{"d_model": 64, "tie_embeddings": false, "init_std_qkv": 0.0735, "lr_mult_o": 1.28, "final_lr_fraction": 0.02}
Each number is 500 + 40 x the weight over its row's rms, rounded and kept within 0 to 999. Layers, rows and columns count from 0. Numbers have three digits each. The size before them is the row's rms in percent of the matrix's.

# up: layer 8 MLP up, 256x64, rms 0.104, rows 93-192, columns 0-63
# down: layer 8 MLP down (transposed), 256x64, rms 0.105, rows 93-192, columns 0-63
up93 100:583465557535544479523592522540490552495501498443501463511520479512521567470454490531538512475432495527538429454524478437554571487475532477524587521522554551448492462454529497461469485491488451
down93 106:550475532465526465487531480502475545478524476495547520500447520556509426460467529511541471531549497507512428529532545476535503464511512522487521439505460512552572457448551606440606494482566517
up94 087:486461498573448541513463464495506440534498523520497428419488466574483538493478448456492445515461450478484531478450488539521496491460575507486523492398516430458518448531487438572505444479513525
down94 071:518480480488538458528524502503435576493529488570431481565389510431464451468495505536488493496512492487494528486501444443523528525504454438491464419547481545489493514482528525464494503572499395
up95 091:468505529498528449549449495509503472542450509551483509538561482467534498524478485561530468551560457492431556421431538440539473497541496504542559473528507451433485545490482448495539516417443454
down95 094:422462558425495516474561473497480507548415527539531433539430501503467449554493528468503492470514423568501520518493417511553501494491443456496548483526481463449507465509483458539460515567509466
up96 104:544468517546452531542467441466462540513580492510467492507522501450418560500463462452512534484499474576528536466482574455487477462461535486474486517542540505465427449521594531465543505458466551
down96 111:541461529551499481544570518509491522537545503381507505494554507487486501457568483460483476538518524496540569550504467494508476586521552439541479511503489533491527469496531424526399466518535431
up97 113:545510469486464554558544450436596490493572533518465421518563451524536486490518518508501462538510507504510494563561498458527553520509505400506445517442554455522509505484503503563566521478481468
down97 110:468520549531501576479502502456489484493498441465559545475446506393529476470516477459460536515551437484445427478501487558484502461507460468575510455531530474520496550535492390507502547471553505
up98 112:543496531439419494562476528499539494485510515558510461536515500520510480488515489543535479422464482499455553449497532575488506496490467515448435525513436405548505511510591572420483451480488526
down98 107:510502472528467521429505437500462457499531489420500529549482512463571544572536562453516575525473559490473519525507424530462585533504490458528537529473488498530547529522518418534490548450455480
up99 105:537524593535493583436526533503530549476425480485516571514518482448453481482461506468514520437523448571478513442470453481513514523445529425568511506527446507479519435493435513497483487514522441
down99 112:519598539496477552458516489442526503405493467537521541526485458467483472510512581494526514506494480550406562493553429451520512517482512474527440489563481494447485431514457476489488500436458453
up100 102:425466452522527458543495510509510459483518513454520548561609448499479509518525510529518462485468465483468535440472472487481559525533484507490435449443486618526550477538528508577516521508435523
down100 098:483512532512494495470545521463491575493448443515535490490469517559516435430514405472525556438463461551573439435543472495494491486435476472536564471485498420541461514481502483456479473522547475
up101 112:572441432494499492470500521500550523558497473532504538530547510485441576489454449519568555436518505567522488503582514506534518525468548426528457492523511513582449516502483565507502487528580497
down101 114:576508539505509414471561513452503537441519548511528499523447549465540533481538503535492525473505468515472499566499416597495522499404547444475422485493480467538444508510535497519466527542539505
up102 094:507482514504506515469473484518478441452460507529610507463483517571433449435493491475517445491618525510454456468498515495540509553534534470501445484611482482467519513488444508519462486482529440
down102 084:404549478493477500515479502524489554527484576492484467465485524548593476548465539485536534493553488457459495483557535484502453514498527398469498437536470509493497529500426486463558533534536595
up103 091:597522535501438547445509539514485515456438510571518443476504456502541526470487475460532499531514428454514508435535495513492545541496494518475501515454438595497418470486444455558441535523515507
down103 090:532502437511503465425524462476550451528519571484477566455486519480456586564547505506458488434448516470504548518485592548513483517532451508524448481479512514492474513565552440518472475456431471
up104 108:481521512481512443480496535448512437422447447545480421523477573472490539424553515474549510512532526511489457469534542444517486462460458504568530508419443424488463516495509501573505471471471473
down104 098:490490531541516530493486575462527551497479484424473550509524535464462483526546523463500507512584530501492416486512404594547537510513447548523528537449546538535557496549554511433492519463525493
up105 092:527514478499482464528530441535561462523547504535450480480581528505513486452540457528512488475490494466459459509434542567469487504366479450475519533451503535496473487470448456508549418558499558
down105 094:505450502540454538528543541536492561512540526520604551500511501510475502507510535475508460538476577511558466488496423497573529533605530572486519466509514585518531512474541491495507576499548518
up106 097:455485493545525474574526467469524497458499452493511475535462553484575494445494497455536536533471428462459496547469501452504569542480497517521603427449526497488473505462467456486600545468491446
down106 102:441540475505522536506418502523437507548440481383491501511470447446501527486476457520535515441543471561489534487504484464495443540459563497443511511521452474428512462469452578551516498539492473
up107 100:505493550538483482506470479466497556470548504581473548565479501492479488514452551487545494470486507415503548561416492561560530517464456531571456479556567492483513568478531534451491457512443459
down107 108:527564518553430530448536535483466491542510377483499519509479542526532487512501528498470589469491553536522538502528583465515477462433490495580540562503541489479441527544521473462500471461488547
up108 114:538573485486479509514556534440418496504524442493568515534494497548539534453608490485557574467536518488510523521576543470544478440541475534490520504533523513518434532437464506485493452479526557
down108 123:456528527461511460543525461521465489507408539597525475477495484530543485423429460493542426484550498491489486473469555477512496562515496493520501566552406499460536513456491491552460527491500578
up109 107:464527516512526507490564432435459552444596492456461535538523473492477514487478519504551530519502480455462464550446466590485537496571554484463504551494499549535448559565516513467489562443492504
down109 104:474454504496483550591470476468488421471467493589494516530510531550518551488542463544426513437468429515495505520554522481504503475508522534453502481543527486502407518446539565531470456559437511
up110 108:492425556481534500488517558480441524474511466571497553509491513554446511500522461466489563521519472380513535486495524491542466471422495491551520567487470490446529530477545563425537470500561472
down110 119:544481480421551528539488511541478537507456538599495501492529508490525436503511552537426446453490540445485517470489483460554481416453497525548499486484470547494511446529431489452568420500527464
up111 090:571474503470513478558548480453450432441523501489502478482509500510494580463494415587497479500460525519572500504446478478438522510557520501526464519525489512576522466564559551432534450544521502
down111 090:456490578464470509471545505516430476539499487540517556457410479514505436589542495535466480493506445504510487431521502569493479483464512478528469578575473519468539544531540468487470544525580525
up112 093:497519476545488446595491495450508540496553379498384536545505502438458501487531503474485453514499501508445470541496570511530512537511505515460536450487547511527484478470429487478521524496468584
down112 095:475435520524517481489432543450444495464393505531478480517502503505493469508450450421493560457460437508491483478517484569518576556415450471503465522550418524480500532507489521503506436461514510
up113 091:458510521543578450457511560502551494533432479412568513505506527458507521488464442547572463457477465510506576465447567478503533485528513510490461443516484503450514467564553572550482532504502505
down113 092:443475569536516466546538607559475534497500495462560514529524582520532473495469485538496523432506513465497516466459540481491445485404526581468503538528477467529491547555508512504543459538429511
up114 104:497509514496526482529492455543551487498524466487543498497600587512458552503434484535516502510457376481439488501489502532570525521481505519562482511493506513546523565453475452438449552442546471
down114 116:449460477565506452504556426487480498547503462557502527519505475521479509544486502427501495575508470457428516459552410549471506513451481492522504565426513497442503451449506499425493535555501557
up115 112:531556494526519493523490554489487483488486516440568487549504447544464471469425514518550500514474426516498588489515426489485520479545513557554493471391560539512576481548542457527507513437524496
down115 101:450477445501557420519488495486473470469502480495444541472469489494471482495492464483473481463407491522538561556552590517548575466495536550539537472452469489499513574442492472476492562563545544
up116 103:485485480476527510513576492498476497524519488509496517605526437529484427490427524527510493485476520532536524459488418460545493540458410419494449464477479603473523455513479460520533515469555454
down116 092:560507506454464469507481491471401511483526436550539512487505498500446485453494562537476539441501424477461452534486399588521461498520473467519514513488462483477477502580449560485447527444480484
up117 093:445537457381449476590492485464515481452495522481557439501495547524524577536488499523468467479487508442486497490533510433533518465521581542494543450467546514534555498511447505542493429475489470
down117 089:540535487664570523419498450476493479477456519524504471493495488521470477501479475518534526550551493508548468531465480513468461476462408532485499439496524524494533458491509579484524487457507431
up118 085:438515489395507540490547488508499519486518482513497493510479462533535447491499459495430475469608522517527528472596503501540596477443515443480493446465516531537530478447403512495471468521505472
down118 092:585507566542584508521513490535527493491463466544525538458581524509512542484533490472591517494414455470580493485477504505472467509599515547526493477486536504503473492567542490529584485513495537
up119 080:521487441532481530487531539490425522512528496433462485580446514554443526530543542529569512428493470531536484478484564508511418459570503451494507516493418525445505469459457513499520523423541498
down119 087:528530546565459573406487503464487477575473499477482484478471523510536507462539508569487495431557522451490476483527487465538493490450467495457523446461488439487453458448485372509493528447523521
up120 115:477497548488428475518595556501540492541469496478564529507517542457463510475429494557534564466502549493516531492476506527468492476498562507541562424473525501485539512493452581449508419446445538
down120 109:489473476540463502475462499533533474507442478506457587466503486506487554554492531484483414556509488514503439581524458510416506514523496515471486459406572523539468507522555468512509552395508472
up121 101:561518556463487520569589542465487425578521455506493526450517501443449512520493511488522495515514518566477518536450466524528541451437548541476503457484505535497501546505510491522594559420449510
down121 113:494493465512490493521408519576502484486499521546437494507543446537519424521452582490506491498560508496482565614454536453475502490475511506517542497477488501501504478508441572399563520508481459
up122 104:523512520459477541485534558498521450471495477487470508524548519496532518484474411550421471575517540478509584456560542505521548481497543423467499457493469538485518550557430475611508487499531498
down122 107:454499572520521468542536502506530481506487572533499521466495465512526487562512568534484510564404462540400464443587444451512505494535486467490526524487460530517509499480504494521480572465416448
up123 085:534486544468436547473480534550565480549492540419484550572510441494482462499568508543552478484470459471513489445558519592490561524481537524523518482555537532491485405504467509506493445476455506
down123 085:534500479534491542497556503483452508424501525470429487505511517566502529517423515462530490562535489496510462501404450555521491519560466562478516506434569493495487478521497522439522399539472577
up124 087:497538503476490461460549545473496487568532427428539547475563461451481429566495496520532517452506418520464582458484475492516505490523553560553537576541503543497548519500520551489511471521503442
down124 093:458528534519433514456531549507461482500530469451501468409469433457512460517493448475518508473530491497386514478473502540544452491522588516504563515476566524489524511435559461477442504539502439
up125 101:526448474569493490416508492470505504519443494528532484482505548507515497469547442546472482489562503471528622522463580493462510479521589465483509429424546544507507549532482489479539454465501546
down125 095:426396582497494520491534501445485512532520498429495539518468445511454501500577419504452466515499448426513534475493527522414521519483508564464561519499544432502490502478472551541500501494531475
up126 105:463534489495448487503488535538447564592493471481491490497461475549465543504509483486552564512458455513464504501518414529547537561489527415602456553485537497478547544526517460466544502518518430
down126 099:498490553520541472548482455425536457465494487502480498496490497482472548559484465499457468502533437560515490468510468535474467421503466543457573527467507605555528453489566556583521548536458519
up127 090:542448540472466501517445445508463490468494535477474513458554521521485529499493497517510525438441525505436458477447514397498628558465533509454491464515553530503544502476442496516564543486432472
down127 087:499486549525541484469502446496464538500473569454585522514562492443493555542549528522526466546560563479537449484508462573490530496567477507507462453495457517457432478500546417430537484505460484
up128 094:522424556523443494562429513460519482480472521542537499545474566442460522549509435487470506517481489520530498477434502474482570472499504493589511552509502600419457504483544473525459507532528448
down128 097:523465525459541489521507542499523445512466569574548522538494466557484539574520522503504500506523491506496522501462507483527555413541499464435611463555439534450498455500489484447535426544530450
up129 102:482549514444503505457478486494482500467509474505494500469540517465494563479430427500577528527511511525470533583497478465462543448458432513466416500506522538529455565526522590454437417515490461
down129 089:507516506506521471503513537488450529465496509494394486547435503469478554558513537531435490465472524544426467505511482484422481514489483448512535524562477457451531536478493429548450573410442518
up130 112:536496522475526484506484483424502589511488482596527568487492511502537531471477468481480535509566498472460560440497460488466444469522436470447454580511562468541538493531536533581433506457491518
down130 104:522514480501437541517492505568463457518431600531511468484509479503456447566502492496518434551495549441524457523573545449463510590522537539422515506495505521544479526529434476503536535549470489
up131 114:535554502485495464410521495461455527515493539474457557461490504519537499507537437521474468500563487531478500428469498511499461518431470471500469458518450561540560535475451556508546470382425524
down131 112:385543507534487500481546465530547506507517555495463554491478504540495602480509485473451538517535497553446470575484526517541511463422431534524460477484497487470477480459497568566528429499480539
up132 094:503477474463482504461515473539501497450541418508503491451563574544408496550476505413532476481465573563434548515452482487506522479481554449520548494453573520494519493461578500502496512511458461
down132 096:500533510491480561498585570463568480490488558502484486526453521501479451486496466608543479515516456501555442450501508527454563470466444561537467516542458488510514579538444440513472524510557503
up133 091:515458508459495561504508460482466490488511453551516505510540509453512413398492482475544503479548514524580549515462434464453521519563477498569438571558530466556489503438507478518474525481461562
down133 093:471545451455548577527509526526555547527494497495460520542514553588539530492497492493483543448488475552491470427470473586467520502500515540454595476493556505505521519550495542464597461493488549
up134 095:527562495516443546482576557502474536437494481480506487531519499576543523470528401497539469472532426598521492477486441478442473458526462486513432502556519473539495490531527519419529541523493497
down134 095:522515513467492457488402511512505484463463513545573431562413540527484499562533513524516451527547459480450471560532507520504498399510492453445483501510490553520439543516474481540492472496585459
up135 102:502492541544503547625459503509437497450405483623468431519548521511539512459503490499484534473528515493493497554482486473500558525517485490498539445493498495477479576543556492487477470458465449
down135 090:472548496509515558496521534515547435532474525453459583506499456493558523486460473531401514585506450487469471470444516569468568483432520421544483499533511523497496454432536463480473526511512536
up136 105:506402517495557553495538443478470516485469480515510469531560536501479536539481479475544493448484572536555534440499464525536499483466469571559454480487449536500487523490536587511493428499489392
down136 110:477452464491517512467509482475468607529428503442533493452508527446548499535460468494532460540518536575536458579570535451484552572460451477554546477488485544457460532425498509506522490502494498
up137 106:492492585444490559481567419486541455564484452453505526490441542540481450410546434502538524445501474415504479531531479552501478527503496505477512554502516513493502428560465515497477505464446511
down137 106:499503437497501430519478575500514588417457523548429481539558513500544506489445499489494433523545493553426483463522521482503504538538521538518448552557474469526493526457500502458419500449446533
up138 102:547512498525505530563547491441478462528486499480471469482518499622479534420529476491536598530507463490450471471531537504512443577561483452452459491514528466521502428473491447523491423467482515
down138 112:455527534416519528440511498530519499483527523560465515472554511571482534509552491551428499575518478428448483473457446453422541498518465502552513517449542458529456434499496448529442526538479482
up139 108:495467455496439446501541515560512557540514571502451487534484505478509495479483448587542503465598532537585430467533521530494526482510517439499463534413519491492482497576551532525470520511452473
down139 099:484561558525518511541515497491445485500520364509515573539496486508471498484536518446448556553447462502425551508489498480592462533554486525544534468488545521518549545485522487510565518464510548
up140 102:508497472450484570515459485502566450553485473510492481582458454539490479417488532468459480518475433443503553433545499535438480499540495511515504473448509439494472537490481434523456458391492470
down140 104:599492490508484416530506527418411480446453504531521517468566437474476533533541413462493510457540507475476487495479454467523434482498471502559508516508458519458563462548471576502494525510523499
up141 092:501447427499462469537503472418518433525488499540480506515541524551481472496507498486507575479486469534580502466546511527446538372451537475502561524497511470491427459580516565475514482477501500
down141 098:480437530469559512578510474488491519516550495522529543475500445496456532477506536489509524504558444469550511483528411524503533554612467519590502475502506469525414518433460539551512524499552477
up142 108:510506496487565566508484454453524533556554483509439446539528497495573522492471446527509441519556504414447482545479494569544559436584470497575499469533489518478523485534472526509509504467576494
down142 119:481477549526489523544477470524534500492496487455511521525578472467593514487521424458544426441507485523527476513544420498455515452501515506539561464494492476437431486497488535479584493498611523
up143 102:504540522523489544534474579567475457525567460481543539525554505557486450481526426471527452521463467433514556562445532510514474450578555502470529527479545520521573466476446449482488504498544496
down143 113:378454500552552499518532511508480462534469495495499418429470609455527430478481475445492506496537502531487466560516459494438536536506526494529479539459446498497443504521544511539425512513478509
up144 112:486477550382463501504515523470467518488458483455529458555523563451443443529455479481562540414548498497490509441580512484499579463441477524497473535444514481574493518504526539495528482489522483
down144 114:466465489499480485470528580486526573562517483497571501499457472602507496553592535459494487526495515523402517550523505537529523560517520506428476488488567513498545477533566488474448518443519473
up145 105:499529483438442470448486513504501550521489434526491515485495596499551464482511533474590511506537430522452501578508480462519503518465541454498402560517530440477531505535532464536461535421541479
down145 108:571462475504540491441520494534552519504489487497506460471500508521492463521570476490494429523509534582579486559476456506477501501547453523523437533483447511541525447538455516568512535594518602
up146 101:469517559540452492510464522489513499500525523452501504516440582492481569439468437499561475500571499524511568560498548475527479464540510542541503592494435434533466487491426559481484563507524527
down146 106:431568544480529547458552540475444526535495497504485504484508506437517479547509491557477518515467530501520402596483507557551525452505445454454512534549447578481529489575477524486490497516571493
up147 093:511430502491552556501524514526502553519547513466502454555478571505584460509486441548502522506430513491486489535469470485532572504520466475540475577555404554460514467506450485509483551503418466
down147 090:383476477541555496533449487503481492511548499465500434497539595497500522539555451501570500476468512472525543481511479518508486448553511550459527482462529487506522557476551471489560481407484415
up148 097:493472484483531482560517456522499523500549472522377476526522565506484466507588458556531502524546502512380431474528531476508509538532537526430559472527498517464499477478474520534484483516417470
down148 099:508544499526494465523520417494389543538490545472478523509442463473451408516532525503489499516520480503428481501441432530474548513446501546495488472540539556529552527464461495543547547535533576
up149 094:467561461449430492549546535525479521449524505490454483481550487483533456485427519545469505492544516475504538487519513483521571429571415518479535561420601475508464455482513512467522529455476509
down149 087:487436450515517517471463482512492552460527468472495445539520524545472575494483472467518534480465427458485482435524522550560447568493477504535534447536510486533532460529453447400536484489578429
up150 084:559509497557556508474549466475519495451492555500572483532494508437450514452474467458489512459494485493523537453405433463560559449478423531529537501441453520501538466444516552473538553545489493
down150 095:470569487450432505446450528577489517493559535530526417495481515529564484445524503443452510488528483496443555497473431448548492518533518508473532501591538472517478485418463513550444521523477494
up151 091:427537472573545494492505491458497518460532474462469540491507475543519495539524521565477491456435507505524511466536540551459577496493565484499394451503514483472530454554555428468427467462436488
down151 097:501495480437477530511497536571481446508484531500568464470509501431555421464494510464481441515543451480466499517462477512502430498507417495508567572521489475529422551439409526528527481552486494
up152 116:478518482466432450521500515443515527516545504407522587562577469492587522486488523528520464496517507513500528501543462532478484495408551446526482495447451462464503442545450513502459472451441532
down152 107:524549576486482515517519585479498572452512512547513509532492466542443527447516525434510433489480478445446474534511532532448548482530468487519507468519537468511549532514529526584399460569532465
up153 101:558415469454521495502586429468466458590477562496479474545449504504511579486535509465494548481471496514501541485538474452483540498503480506525460457513530551547464466476554495546537420463561464
down153 083:496528476530519523451467532458543480453537518535537524563509493489491409526470561535530513571490476445547455561539530564509509505519506529558560584529484462451485440581511514508546545438474521
up154 083:557473562484457462526480462501491490518493490434415458451585486509491467438530490481503515530545481475523515516518468469483495520524417436478422390440432501505538483489436504444543491498491513
down154 083:556503484533442547471457528476470481463437448548480494552512490451462489504507503507481462513457479526395481418508527499489449456485514513464500448528512598456414551433531482458475548478468546
up155 103:498516480448477538528520571455488411480547472533486455550479564549489489434496555512471549500519485528473535483489578476499495485473454468485478503518491525541479620477512490524458526413591471
down155 102:436440506537446505417523455495534480525530521523495453430525470505486511543453508484494456507483496417533566539453428418470516451518468523532580474476478474524481518525451524446565474548450514
up156 105:477476485469471464500443522506470579579530465517492576503474449558465536485496474494522544476455492421549532525501454425468508464511434391550501532509539543431537485465543514488508498456530467
down156 107:501530534501554561424487553443504414500566521457522567497518480532507484472458530447466544526518533604507511473510460492560499512515461531510507438427482492536581534526520509489547555446468504
up157 109:460510499461475535546463483488468543494513515493521489570484480449481483449582538473497578526592505398486547479530442459504551489527531502554456489487525490514525532532551513583492541405524521
down157 120:530509494527553528529482379518544539530565417527450529501443498503503518500499584467504487523491576562480497473528538453516395509507502500573513470515542519502521439440524537488545510497531524
up158 108:499536552428541495588511463500419521531516485473500530524452493443512531472557462472524546492498422585498548467505499461540531504478438407550501521527531505472459518560496574486497529450532529
down158 117:502469631463571438549552480506493508493444445486555507531448472457451519486505480449514535476434497622513445512580495451533481519517508478524483466496475470452507522504517547514484501485501468
up159 102:594504519544427537513553505475542482483556524547486421479439555512524564454445525510577537445457552514495548472463500492581542512551478536436452519495493496534452518478496496532471539491494461
down159 110:491513489514476574521503539513604506505540444525516473466418555468469457546455527420499567529552509550580485437568554500494538472457514435495553467518510488470556539494495535512527497521507508
up160 102:547517570543453498525543472594492498509461492509466574507431557545547500452534470475510493491501517508482570474427520510436540497512573573573474532488536529482495470458503506478484548429552537
down160 105:505508431554507523510515465430564505506522531465465564520434538430508509585496529483507482446499516487481541504470559560495459492503415487457493580432499492485453534523455555404471494493490521
up161 096:483544516497435481526566476504442548475541554584461451477481548516419551472506488545449466418403496464504529506520530501546459549469517472521496527472450533451545541484479527498546456483448471
down161 102:504549494460493548469552536532462472486479491492508581516473480512546459502485509493541532599546519421435513474520469532575512482479486551455431474477584508531463511514493511550498470505561608
up162 097:571484488505495588513559407462485515462556476522553490502499469547532486510441422546550486497504436445425446512519510564499490448438434491519513531453450505522443506460502542516538535504502501
down162 109:532504519485557561550478504447483526573492525502451455531529497455512494466497445516509545511489407553533566571471574511499489522495495563507516480599504453495469565518447501496573438509518549
up163 103:511514467524469565474531448445466464497490453509403506513550558534443532496489452445473473524528450530521570546525469466555541548467491501499493507433487409531520507553410496488522433519529480
down163 097:575522474511489493456507467508480495497535546479495519493424488441571486527516511506542427455564507537577512485428465495548459530546549545504508492478487421489568448546490463546445454584500524
up164 091:539587464468520548446547462480446518485543506529443505510461535539461508466500509449466500521531497487506489530458571499510446507466530528539445479501539489541542607444462462479462571442495412
down164 097:434465572548531440564479500555548452481438507503484496513486464503528494526496456492527535445514444497510484501499434457469564413528508510421450522478527479516473475422557442570476496532476542
up165 098:559497477472521512454457482536481504464500464592462485459487492569488510515439517556549463467490455408584539469542509494507581537502504457498504497453494400546470510486460554490478474424517501
down165 095:504485434461436518488494561486492462513438555505453500519524487508452474578537527497508482538452462530404501534512515528508410524404477501462528510558469554554479538514470435511542506500426533
up166 100:469439537443447488485515477506427488490463496517527477476419534532525495488499470540575480540515508516497525550545414521574554512471499501464470611516566487465525483518460595505523445467516504
down166 094:433495511486508567555512545502511543478548528507546524486514463518481521497541423495426450530576480529541511396506503469565453481483507577486507510477530538523562542515485523471520475583564559
up167 093:476527506475533454464542444449494413539547487479485458526480476461522531521452539531521587549581550484531440500515446481532475510526568426552492517465526509494521473528492465523470539448453409
down167 098:578434522475476519509460472502536559534484540544455481476507513537542531491529444418573439536500517467560492523466493549525525484512444577508490499497506495495449567491524518541487446500521626
up168 094:463487503598515469543489517465460457478476454518472531458511418517499509525450479478521519404537510524445558512483456535516542404493439446499491544467545475551503466464464537559509508589497499
down168 086:519470553590529522517531480516517526496471594533539518539487570487508486540505507384569461478513451484509519510550476475475487496474565508540463418492483458472491489586517447491542470463516436
up169 097:518525499460422499562496503554554523543576505505482534566490507544612494528523496454460448475512584453452487466478560479495583441513526464552486486515528444458474502512477483471451491520469459
down169 100:433484548478452510483528473513480448500519510500497478443465500502510522512515517486459625431505511457592514497431539502487461536459501554549464516470520464492415432463431488548456468548460493
up170 107:583472509495539516468490481534506536473519491478461508524522537507516479539520477510529487537474420398517529484428569412454553442501523452529506527446480484464517448490483481462608554504556473
down170 101:490478486502443553483446450415440517473567509403497508502526472514495597489491505459489475556565487562488501557492560491512546482491467539453492485485488468481526461509449550581514468507576533
up171 082:480460490492543522466563493555498421449546512544478489565489552519473509513524433468566512482463406510494496490467501501512464483456470470479530561511510569521505608494422541560551473540519473
down171 078:569504511575501509524467570545548491514560588529473510497522475524467497559411512530509522488556530560495455517539502517453498499495543539411553498565472537456519578528506554484489553473530502
up172 089:488449498529592516558475464473427515531538490481472480515504456514512515521493456468465553514472523584471577585504495524445560437467497471567560532505481536472467462467517463447553499434533474
down172 092:494481526544441497500439498519543517505449475581458536523453521553449419544542482480510422572565544492444510478542467496449491584478525493526440471471526509550506415535473479450497504470500498
up173 110:519505490449551514416485507423438541497562452467554411517552531450467506501528505501520495503540556501518529539486491495513577533502433471515432505454503465453468529581419536496525466483513456
down173 123:558547514463561430471475538476438470473513565422532507512435502463479515495423497507520436505482454523470558535496524489529520491463499487472401514504489487490523558541480490627514492530476457
up174 101:418581472526491472570512507472539456546520370556536516466506517547522446493544469527468477489546480491486501477504539535428529475532536540549469454512483549460492488512438516537514543528437542
down174 099:482483576579459513489480456457474574504491542414418515545499518503564455513548495455537468551495525516488439488525499577440563491474429461475502446477562495514511483507479430526526492515533500
up175 085:535457450578431543475421479512529506544510512457403460535581489460511529483517494545514427452485546559538525470431481467436466538522498573470495524505487565513508486535498525521488472451482500
down175 084:518531549452465455420556464510481429497474497545518447469499498490482463474526451474477481548424503488437489455507550579459480571459541529498512517458576473573495467493541486487467416500523554
up176 101:482477486416466465509439496518543494478459455498435482508557504523526514459514464532436553493511554489534570452443558601551536468530454493479508430461435484552493461435489493494513498457488551
down176 093:485518556445500445431482478486500495483433558550503505533499446487485431553475540471466439518523475497461481440521474549512601434535533541442509506473488418495502457489487481529535469406492538
up177 095:522523604528525414544545514477507447451447506555503468525586496466491438539512499527491516485508514514544483369490474483486540506453540507513527469499523478527450484509514465572547450460554493
down177 095:506524441581488532467501499497436522482543518502522492458465548553474469487497433459493521523379454483499424463414501447501508483466440515489466520446510560464505553459424461505492537469485524
up178 080:555528554456558472398513476508521478520526422507403533481498451491505538455495411412443456542471522471516512571498559514478518465538474488453520494503556479533509531508546465476496508453485482
down178 079:431452547491520593493565531583552530483487563462484529477413542526528485513485549529502520467427447511484583478482529478504502524551505483514444466471491536477494534479480499460485478572548568
up179 101:513519494460522480508569537474493501469466405510415587510477516469502538480487418548544572471506457553525544434509516469506491512497512486553507508422490453520502560583522458483494447487561520
down179 108:515513503562496463591524511513492509577521493525440590489513536490529524509485478484542497486458458483495530480509555524492603533542514413429457528499463442578568441545496457468509476487508493
up180 096:506472503485510520483505561552468481442533450492505534513514414535471559500543566487538578444486459461446546465490461489526525510473409512537503577449470542455463450514407520529461478492542497
down180 087:496563469489579480494521551534548555510503522454454443491436443456465482512504549446506567445508541440447507541504516443476515438509519462490607482489478454493502467512452441474503504440502555
up181 110:513485474480406417557527446500525466393552453573477563529502544555510515499465489510521499508466446521468524462527537525550542507479475532486541431535536505551489573518527519528455533535484464
down181 125:532427494486436464525485563530464551556451507516538408535495465482493496463542507489499485490475500509437501452482542497469533559413499583559562479532454554502502541466496557503540528540425489
up182 095:495473462549543413487480421551496505438542570534465527478471575544440554457514437471505521481499452542503474468534497544505522516443556480543509410467521498439538485500491537459529544453486524
down182 089:523547500469546590494474577554458498569509550551523448581510526505547471557508474535597466614530485481488543517535538539487543516515444509491503532501477478520462477493480446506452519508520492
up183 094:523439496520479509473492519537511534538568461463478520548494483524481538555580386472478516428438550468461463463543477507467515472476472533556469566500491497462496472500452571489406517526548518
down183 099:571466513556546541460506440521480559515570511602454485526488495486514436501535537559512568515484485519462531526461476487499513486461453533542488528494483549532397504504383498493475510521465516
up184 115:533484389387486571503504493511508522480492450469469525496530517461529506471503455516491523497526538520480567471466552558480480478529472521530454627495466488603501484460478522495517533453528496
down184 120:520468541565425458533500479508498499463502411526546585606506495494502510485461453460496545539522542530472492498526474517560477467508522565474552576501477480519503487475539594539561490475553512
up185 104:490512538455499460482537472432477512435472506496537572412541530436532606456481464512521492564477536527446498474503514495502551441515567456521495581517483489456542453506508472483569492462520454
down185 111:540436476391532578506548525473489517444480564509542507469489492531548512509545439498567498487479540526498488526545490494476479466461501428528564529543490436528572472472434512497519567506486429
up186 095:472501531496520439458554536483530539528470502517480442492568540566534507548489451511510509425586452491525476523496505544537559514530547462449494568479530579491490456387509554530510494537465490
down186 088:457519468483434490466466488509482466531473486508498457497515441477463505497393518452556545557450471420464494485496495497417542514475442578535540577507498525432556453513554463491476468548512501
up187 111:544473528474457540523526467439544440465510503462514435544561514526464584518463439547567452454524511496548451456415493519539502433510550483486520582550504481453543542512481503456490505508509544
down187 119:540549449541486498590531577504492503491508488455508472539513519524540520487447436455542504435490537517445449492464480448463464470489532457464544516507490559534499534539509611454454555532523427
up188 094:482557523500470550470428575434501597456510456511526532462511519481481573451521456506492486503478515464554484442513527510503537498444494446474434514490471483501581495471426542538478588486539534
down188 084:417481474479520518507381573470552511501540456413484534462440487467499529515539523525565501545551540530519570487446476480547532537539559476489500531495559542497515548530472481512481492467511563
up189 094:483541480486494565489533512494494478448448476535453511501637506528526472457474516505511494501592485489519530498390486499537536518443494451572559505399496503499502503513483478446556520477540528
down189 102:468528445495452538471437484500432513543521502443508542434529467547472530466469542503523530534482466503455551532450527474540578461469583420504488489503489496508533564481541583495406522497527530
up190 112:543542479496461485499469442479441515492553529467513490573531529460456446468444436519536470493474511538524457451496532512518464423509440444476494487567535545454473476531434558457483501542401542
down190 101:536502529541571489466512440531481516490577490527533501429470485476530503497522431477504543519484499582506454524494470554472461413464491472481521559531532541522413503540492573467577535562473546
up191 099:499471503476468467541483547519483577521512429450537555484535460447522503527480443563538549402514562511461493517414454479521487536527518497499513472503557524548565496530464488522522572481417465
down191 120:498493508507469471533598515444510561516500524515415506478508531473526524501465493521532522459550592550468535533414503465598544553441482461563466493483532483523477452513472478478472561558475511
up192 072:509458489484477511513503460473454465486522463500435443528512471559597427536517517436470439505457440498491523455457564467490480409495515549505528494510456413572560496460488467511490465475553479
down192 069:444485496447563439470457554522502514464457536488520539517517492475476503518506484450512439437582500520542496433508518523481542527506550445468480540487463561480451474492557559466433411519418533